{
  "norm_place": "pre",
  "tie_embeddings": false,
  "init_std_qkv": 0.048,
  "decay_fraction": 0.551,
  "train_tokens": 408200000
}
Each number is 128 + 24 x the weight over its row's rms, rounded and kept within 0 to 255. Layers, rows and columns count from 0. Numbers have three digits each. The size before them is the row's rms in percent of the matrix's.

# layer 20 MLP up, 640x160, rms 0.185, rows 597-639, columns 0-79
107:143184160131149119104119127170142122129093092107150146136083126128141121162153143142087135142135157165051085102133103120146162156129116126121155171121103168119124108066100111136124131133148116130113116071106128158124089118122148113113170131
096:144096168133144125103135111111116141119135155124149149108100102127143159128107133141158115105135101141146102193151107082133120103161102068114185134133078126109139123146159105078087120168071110175129141118117095184105124125133130159054129131
107:162120131120107122135111095129124098117109103112142126157132099168138105107116140128139141080149123104114139128135116133138083114166098111131111108179132106105139084127131105140167147151111132081122168149103149137137123134123166110151116112
093:157102102101121097124155127125108145125127083145127113153078126070150112147134143104124112110087121140096135143139144125136138122161124085092137125152098116127132108131194111163108147138127102098134148066160120143111088122100149162142129108
103:146153145125133153069162122096152154135112150151115109110125159128122093131135160160146113104090111131133139130140177112146147147122115178137126126097126136072153080076138124116124127143152096120120120091139163103138166142062118133183134140
104:155142181106120104162164116109103147154164118103124112140135149149140115115116076147090117148143167116094118166120143130155128144156140134117121126143109135117125103101111143107104078099107157140155097145150126087100130130082121122108141108
096:117127134130146132176080139142127147190164153135108143161117100118136104154111121130141115156144114098134113131115172113130151147142136115090135131138080141124158132107146141104152138074134105128134109142110116179127144131147123091112160134
095:152148159107124129184112150155113098140145121142121112166102139135141097150123169159122155157117149179174117148143151130129068137135137119143127153149136113142168090121173108073144113081092091126122160115086149147147140139102116095126139145
103:098127158119097099140164127169148162171139108118086125110157167165160126098152136129157129116117152087102093097157141134143162102136132066132145120093111096100130115149124102109098128117105129106128114154107138109137103159162099129097125137
108:175145141122122125106094081128123112133143106079142130125146166112147182155128107133152111127122151154147091164150112095149134112124116149113089099146108135150100081103109153118128117138148125144100119163103101092158163097133112130125114133
110:124126136145122122165098090131132147111149113124124157136107142086143162145180080098127149119150133118105142115160124133124109137107110125162128152151078142146166113134102126094132126095135194144150137124144144087139130088123119133119143130
070:125117140099169161074124128170093095141124144128125111117118145145105133103131107114087128078117133111141162145126139148153149123155104124082103138119138142120126152123164140142110094112138093145088157187128122115153136127168172142113114136
095:099143139148160134085178111115113123132147152103145111126135160108131166166121130136131100132115122116156105125162151162112120161086127122130140095163171116120106109092161102069129121143132118162080129148136107160155128117130103124135172138
110:121139132139093140153144117110110124135135103146129143133145139136113137121115135169120134094158137150105122174124085156120104102142074136116122115177120120134111124106075136167156154085113121136132113132084156087128137100144173149103114130
098:151093128161141119084136172160115123129128095129153141102129103105150139121111129125155054112155099128126135129109141062130117159103096135127154072138151151141117084124126114102139132141161145145113108188137146155141089136124138171133107155
101:146113117115148118115122105148144143112192139183136116144135132129148126131124142147135163151152080092182100127148130084146158115156110123144106147139086141127142167132180069124136134169120127133162112131120124144139101122070148114142119137
089:105156153129164129105111110100130091156139087144121127145105186162153103125194103122123096153112130127103106168103136145109114081176121142157185112160150113094134096135107171134133116117086085114133147136160156130112123130101103148127146124
110:162137090118116090099126142116121151134115113092130158132145097129124150127087151175154092157149117111074166145101093129121123107136122116091104130123139114122109120165128110137116119151114143141130172104127099113131091150127185130126132146
096:103183138101139114133114118149110132127135136114138122135147123113152154162096105127121129132138100129147160136110102094135137107136081103114112111108182118155178130124148115101141121108099088117150099124151128165112164112115122169126147102
092:116133107129070109140100107127140115169098120156143107137122121148133174129108181148110155131156152122109136115135104097106131121118077143155148130089128187116091124092141098109094133104081115133194115101134161113161104121114111163078130116
102:133145145123150129119116097133118105131151118110114078165174135152110093116199113144172105171115103147112153188107157108162149127124159128113127117136112124091154124134122135121195135129101071132130083122138138128110108116139121155103148153
110:125125140085129125153128095072134104140108065136130118119178145112111138134168103148142115128127119191134087161124176130158082142148115163087140136125139120127130075112118107114129109126120092135115140148149097061122144117148128157125064153
106:098132107076115188122157135121116106148131129122137158113088151147098100122129144077119094132164125115129152149153147150162134136130137155103136124133105118099178116123107175184137122077160083151154124101138148074150149098113169137148109106
112:159180110173130131104181137136166158128146107140091112106095124116134106149155123136160134113120151140103129132146141147159169083169175146100098105160112134114129134161109101148113145112109114118159109132132098102139156112100149128110142110
103:150142156118141117146118117058132119118117114125110157136123111140104108151149130145124144187116092127121104132138129139148128155160150119126102153139138093072119115106124097103157106073122129092175138096122058129135082132124096175131123109
110:159115147133110116117168127155100118113089112165067133146140161084122121116136153153119104084118130154090059148106145098143145112116141131118164114129150181125138115108137141140139099102114142131116133145160132110131123154111082165099084166
101:164127096150142144120118131120114113078076178156130137122105114149119101086109123113093082119140098140087132108120102058113134143132124124108166117136091128135153088085126115140140176162179154131120156141124152093147126157133162132137100058
102:135112122118162135138070131120148110113149112128136166119147092162136119122105106127201139142155095115135105188125122135095118173164145127090118135119179130139103126126116103115108091085162150125160104124101077122161128113139139152134089110
099:133165132131120148097123103128185163162074091097097136117146098136144120092155112092135134171097152133155138117139182108122122126144122092144116146111152120124127113128099112113131153137136144114128158133136129127091133122117130114138148113
088:128145154098107100114109144097121113175129133150154131130141138118116157132125108120149129128096066142116132177117165112145090143130122074129125128125120125126153100151137155136154124106103172070143077112162154186078117127131092160112093126
109:103159152134139126115099106150116118141142143107150106117119138123119076155124138105137162105113133135149144141123133131086163147117105166120094176107146107109146097101088060097137131125108121158116132141145119095123110138150102181107131105
106:093132152139165109161132077098080144087151092149107156128155122119125112176185172167122140157085116144130110144153097098131087126108126115095111138149122084137088159092126135077107193096130175110120108125125132113109132125108106143149094148
102:124132094124149137106151081105143149186135139127115110130108157147087148156153118110160103109131121126128124129130091136125103120143129128128148153096148101130135128127097130108164159112143140105124135138140114151158161098159127138113130148
124:121118104117115149131153136135126144102157124086101132149131148108130132124093124070098119097086113119057148114119100119152110120101128142110091117092122108145132106134159145123129136108099164107165137129126150115182114152119101162145189136
089:127121149145110114137133118119130116098138120116130124126120178128153072110194156129146099150102116130137158088118120122136117166117136098147136114176155103126117118128135147094156188124112083081136090109147141134141107108126127171129128107
108:104094104111101138123115142173140119131126120099142141120182090119158168155096140129144138105114113110111154126129095158158124140126155132091127126132124161118116150153133133141116088090119139132168128096085113099154116099143143091145147121
098:135125117092157123132111107107108117108130142133169122143084103111083121092135175110180128142165157086134122150172140090097161138137142158158079129120155145117139147089110110151159135101093157143089161117138106112195098146106128108119101131
095:152108128162163125124157099146161186133156115117112115143100146121136138133118127104125153153101149155167103134123098117143121129125135123153142110112148088107159137117127119138134132145104147163129141141124128099114156154119106148152121144
106:106085090156131129115109146132087135099106136157106104155107103134129119136099120097130135131156115123134130148080096138123124134156090121151181115141111177169119142110105128155103136103089163130171115129153135126149139122131114086120077118
097:128100108106157112151102129102129100154140114132116135114118141144203113109109159180079111102149137109144119156174111154125170128084110085119069084125119108137130097121143154146147142147100174132155135105110165132112171109117168133153105137
103:115099113143125168132147142103135144115138084114123105150119138150144187126114166145103151137121115113142111076113121086149106127122109157117110124144129105105109134121120155166131084094137112141131097158147185122138159156131150125114103112
098:128154171093123130175092176146099125135123152175088118147128110138146166165098157127103150118100156124099127083127135144125140089130117111178129122152123162146109075108121119164105121141117140171121132118144092101129152165150109139172162122
094:130121145131106130119105134152156101111124132126146134116177156163178139103108174080110099153130114110125159132130134112099163100136131137173166127115157128074144090139118133120154105115134108105130123094108097124146140121134118137135120119
# layer 20 MLP down (transposed), 640x160, rms 0.142, rows 597-639, columns 0-79
108:105175128113149136146089151096125140096141132152109110146141129166136098118122081069139166115161151099075120150109127135080167118128101097122131138124114115122103160086116135120140121126107127148153117101109154079117184126088173123139124181
102:144147149156134135176133098127122146138171155156150123140157114162113101094132127126167128135116121124096125135190102125100146148141082103154154093150128115158139135119099123148164166153137113091163143111102138134102162143113106142146130087
101:133122117128129101105147116121137126135141136101119116120124160120103134065129130116111115097109136108114127178128144133126069137154131121103082121138162113112125168145110109117135121079126155162137200133089091123121124098132127167153139208
095:124143119127121121110087130085150121113113144171122137112166118166112106188143154111129139163120142107128134110087120066125074133180132136149103128083103104121102128152106101156157130116124135176124120144129132130120132095109096091114122123
099:125150131112131145117164132087132159106157134105133108139174140106110132110123124144120129100139089127129103155114165127183151139110128122143132139152140135149090130149134098151158146135152100188164136107134116123136109185105114103122136115
089:170099135133125144132162141096128160092190082142136132112104126130100153129139137145172108126127158138116177125130183143085139151130163104118147075112138155098142116145121159115154106124148112155132151145160144151136131141110142097136094133
093:116073082160130137165109086108113098119138128097112115144101124108154110122133171161127089171169115145103146108123134141103118135127159161103101136138151133097112092175130140130113142171149131135132174134108158127131109138151139128096104154
086:117114103094128123165117137091148155134098116147115111124105133130139139184078102121143150145125119127114155139106093105111098185152112123130117134142211107143156126109129135116100120145142148108122129132131153107118098091145155116096172096
102:096161146120126141122099143125142155101154124127121162092133164133139112161129104125096126177101100104096125143127128121080139126164088144091126133103155130110147104128114107126143110120104136088101125143140121146128100132141116126134106166
100:159133125132132158141123115142107128122136138143152136157139081131145128154140131151128124165064150134124158119122066105101151184131096108147125168088097133115123106098158113143118128114160125135152136126144164114111129171125168122119119143
099:102128131123169111172120132135111119153155113126115159092096142146117099180154083126144127100108108145127124169099153083103136130112112125145105120155173127105138118119138198090121173125138102164164127158123111140115128155161097140152122105
129:080145136157090099174138116092166151124102104116161154130116105141130106112108168162168111138131132152131093126115112108126131151140129181180171135112116107140096113151086142123128131139138177116163099107150158084110109119108107118147114124
110:102111150140119117085113120155133125114119116138075138132110139099125143143119137166142124140134158140133121111097164137129125120120170137125143093168157122153087146203106123129136147118090103137151154110116164110140144123162126147148139127
100:147140126137154166138134126182185103153076124153146124146107127144144109135145096140089162113123085118121166113121146128138109150136114129154132145164168114130134129097127122163131107106142109163151143132133140108100155125112095113092187084
119:110135133101107094071148136137146107167127132108178121155123110104135131118140138132097126143121143138130149115122114117121133136095062107144140144151115099112145112100125155099115123100123160130137090133134133159120142121159127110126140114
101:133125131116138151135120149122161129147091143140133132155126127112117185145129097115104171101194103114103142109108146113133136156130144112121132153063123128120046110113132109095123122116141150151136121121114163138116152083135121137149134140
095:121142137109104131140114142105140134090159143153098070128181097091109121164141148136171172115140126108107154095128129121124084080145137079091177121108124096116135127189130142146131124106095124132160100149107127137133158118121127109109137131
096:118106134149080109128172112123131143153108115114132155148143120138127102147153095116122134168126113143148106135142096156121136094110157109154131086148123145168129129161134125157165156100170141147100114133148151116162119132153145157095131125
091:083125109161105120192157107099138124137155069131135116163132148139131130137118138145103116139165117149097144103153076146154158136120119139144181141155116173168153110126142131139131135125114118151148183118132106164105114105109135147134111157
104:141133126119130165086131067088110131114124100134139152110133123099153173100113120160117089129115116090140136147131148099108155150093160142134148110130112120115148119149136176140125151137127110144174128128114108163172086070128130143065127138
097:120112103145134140127124143114106139136134111090095168140117124104137130117095131129114153110188066146115153108113174151165157137131100154106142110131156133146109104151112145156090115106163163106137134137107127146105183184166149116139137113
109:122110096149072117133145156130112153108140138134120110171153089139117111113136169150109151129168128129115088155105085156156093089129071120117083147112113094135101142140123137116160147079120125136101119128089137106124102107114125122156162157
110:113144118161106122136143135186150134108169159138115137105110168129125131095140082115102128171123157154136152096113108148139137144149129147138120089091133120117106172163074094123190101086127082117141135141106103126133156124118138131115110153
098:154182132120118142152099094155151103152128103140144129159097135156128125132151098116121177151053111138117142089121143136132145131184111131106147141133138177135174131138116122123107088124149173141124095135147075118099103163144119155134072095
098:156145144159162116111100203176149140057107115146108148124110130115131136132124142121100101151104088126142140119142130103119134104147093141137144112166145174149131129111139140177111094143108151111088131139088163138127137116130095124116129125
101:155130127130123133116158165128109161123115107118122106135086136123121099131093137170111135087135108078131106141142101138170081147095137165159126116136115140152146117150110128127102146124095126150134103151133089111100133129117131127153130143
119:153119076134081128101097156141155101127153120161118118129120166100114144131104141121133123131136104121082134102167136091116159125126149130096131105147128143146145121116127117166154166116146146102085145108088140091109131112148126132116118123
100:117106140098169130118123124141156083113091167166105122098115132117104131135140118141119176144168132129113100105153171104095132082141136126152127153076136130130102136093124124158123093118110139117125149162104179142081107149122114148138092127
093:124120078157126092109100157144101109103104139149082090173137130109129093141094140122145149115078117160125102130129142150082182137118112128150126136149170107128142107120112135145130136097148100098118122108089115127100170157147110148127159108
090:145112120151124099142112116162160138131097124145139123165123101172142141148126070124165084132118164138131131141117120126145107123154105143151160142104127119137120113124092126114106154171145119164128105090161152095115130133128137094156135122
111:142138106131129122148103147123117151166104093166138118102157087114129144131100101159096114153141130159157155111122088145143166180130150129130130178141122146121124112127098141113146158119140146166087095119121137132108122133156094151151141125
107:109156089132106127103151164172105097157079149114144111174111123117144160109082120083148154152120125132104151084088125139122167144145081133140117143060145124151145093140124139097147091110132109143103085105127147135119100155153132086112139099
100:126140135131109133090071145127137154084067123162139129184143136131149135125140109148117122155137171112094154160129115096100159096113135138099132097138131105116168126098152140118109151131125123102151130105145087128149120099134127127122126084
085:107125118139147113098167102104153104147142127111135142143122149164157136127117153124190122117189131097130134102142153125160112115119080106129132114118187120105110173140098173105144128129163166145077154173127123187112139117172133136135146109
110:146125130155162113130178104115146143187132117113162146142091113091109155128127123118107120122131101137131153147112120129115125137110122131073111148124125135124110104113157116149123128136126114116106092113140137137075149116127095061123129120
101:100111122113115136104088128126067134147133115174168071124102102137110142125148112107127163095098090185109133114139125130139167183134117114117118172147170153080156126126114129134139149147136153170144133108115153150137167119134147132126134132
094:094121137126120122136110127151191146116113134131140136132157078170127118162149094144098139126141136109135152142133123178077099146129107117114139128139146113171033140156099118118104123137115102081128073108100136148166136134160135107127104108
105:129171117135125131079131137157119097108140134130152136113136081104100122134155152125128149152110166104139131152137133152159124121132156105110109122117136131122085108143140087147132107126121116118158136110159110129123141147125124117099171115
093:144129122159077125107149135127102095171134098132114095170163075076143108132149127136121114139150170119104129132100110147155139099130124191097064112148132128133094115161143077138132131129137119146139129149138102131127126168133140080126122126
105:119120162111146117143128150155143117109115136136121149118116130104129105146140138118155134126131183120135099122140161137163136153188125139104137134125097169104162117105082110146092143136131119118136131142114136115159110110129126097125105145
098:111137114158117135183113151121099152087134169111143108151145095112108125086147099107157142147130094139138124132115116097122126138142137108106121185125117122131126138111136126136149166142106070151082074162125089111134108097132132155151134087
119:144148120096084103137088137153084130178156167098102146167092145131104124124134134119143158110085125085130137097121134161144126172092078141119111171128105115142100156143135128149145133109143125116149142121092130099120144158147096144131135140
101:148121121112114126121115136128126113135157092144136181124106116133135101128114156129118114101151114113147152099147155140086145095167129140117162137144135118177174100134173151114147123067129109159140150113140134153130090111156134118122167143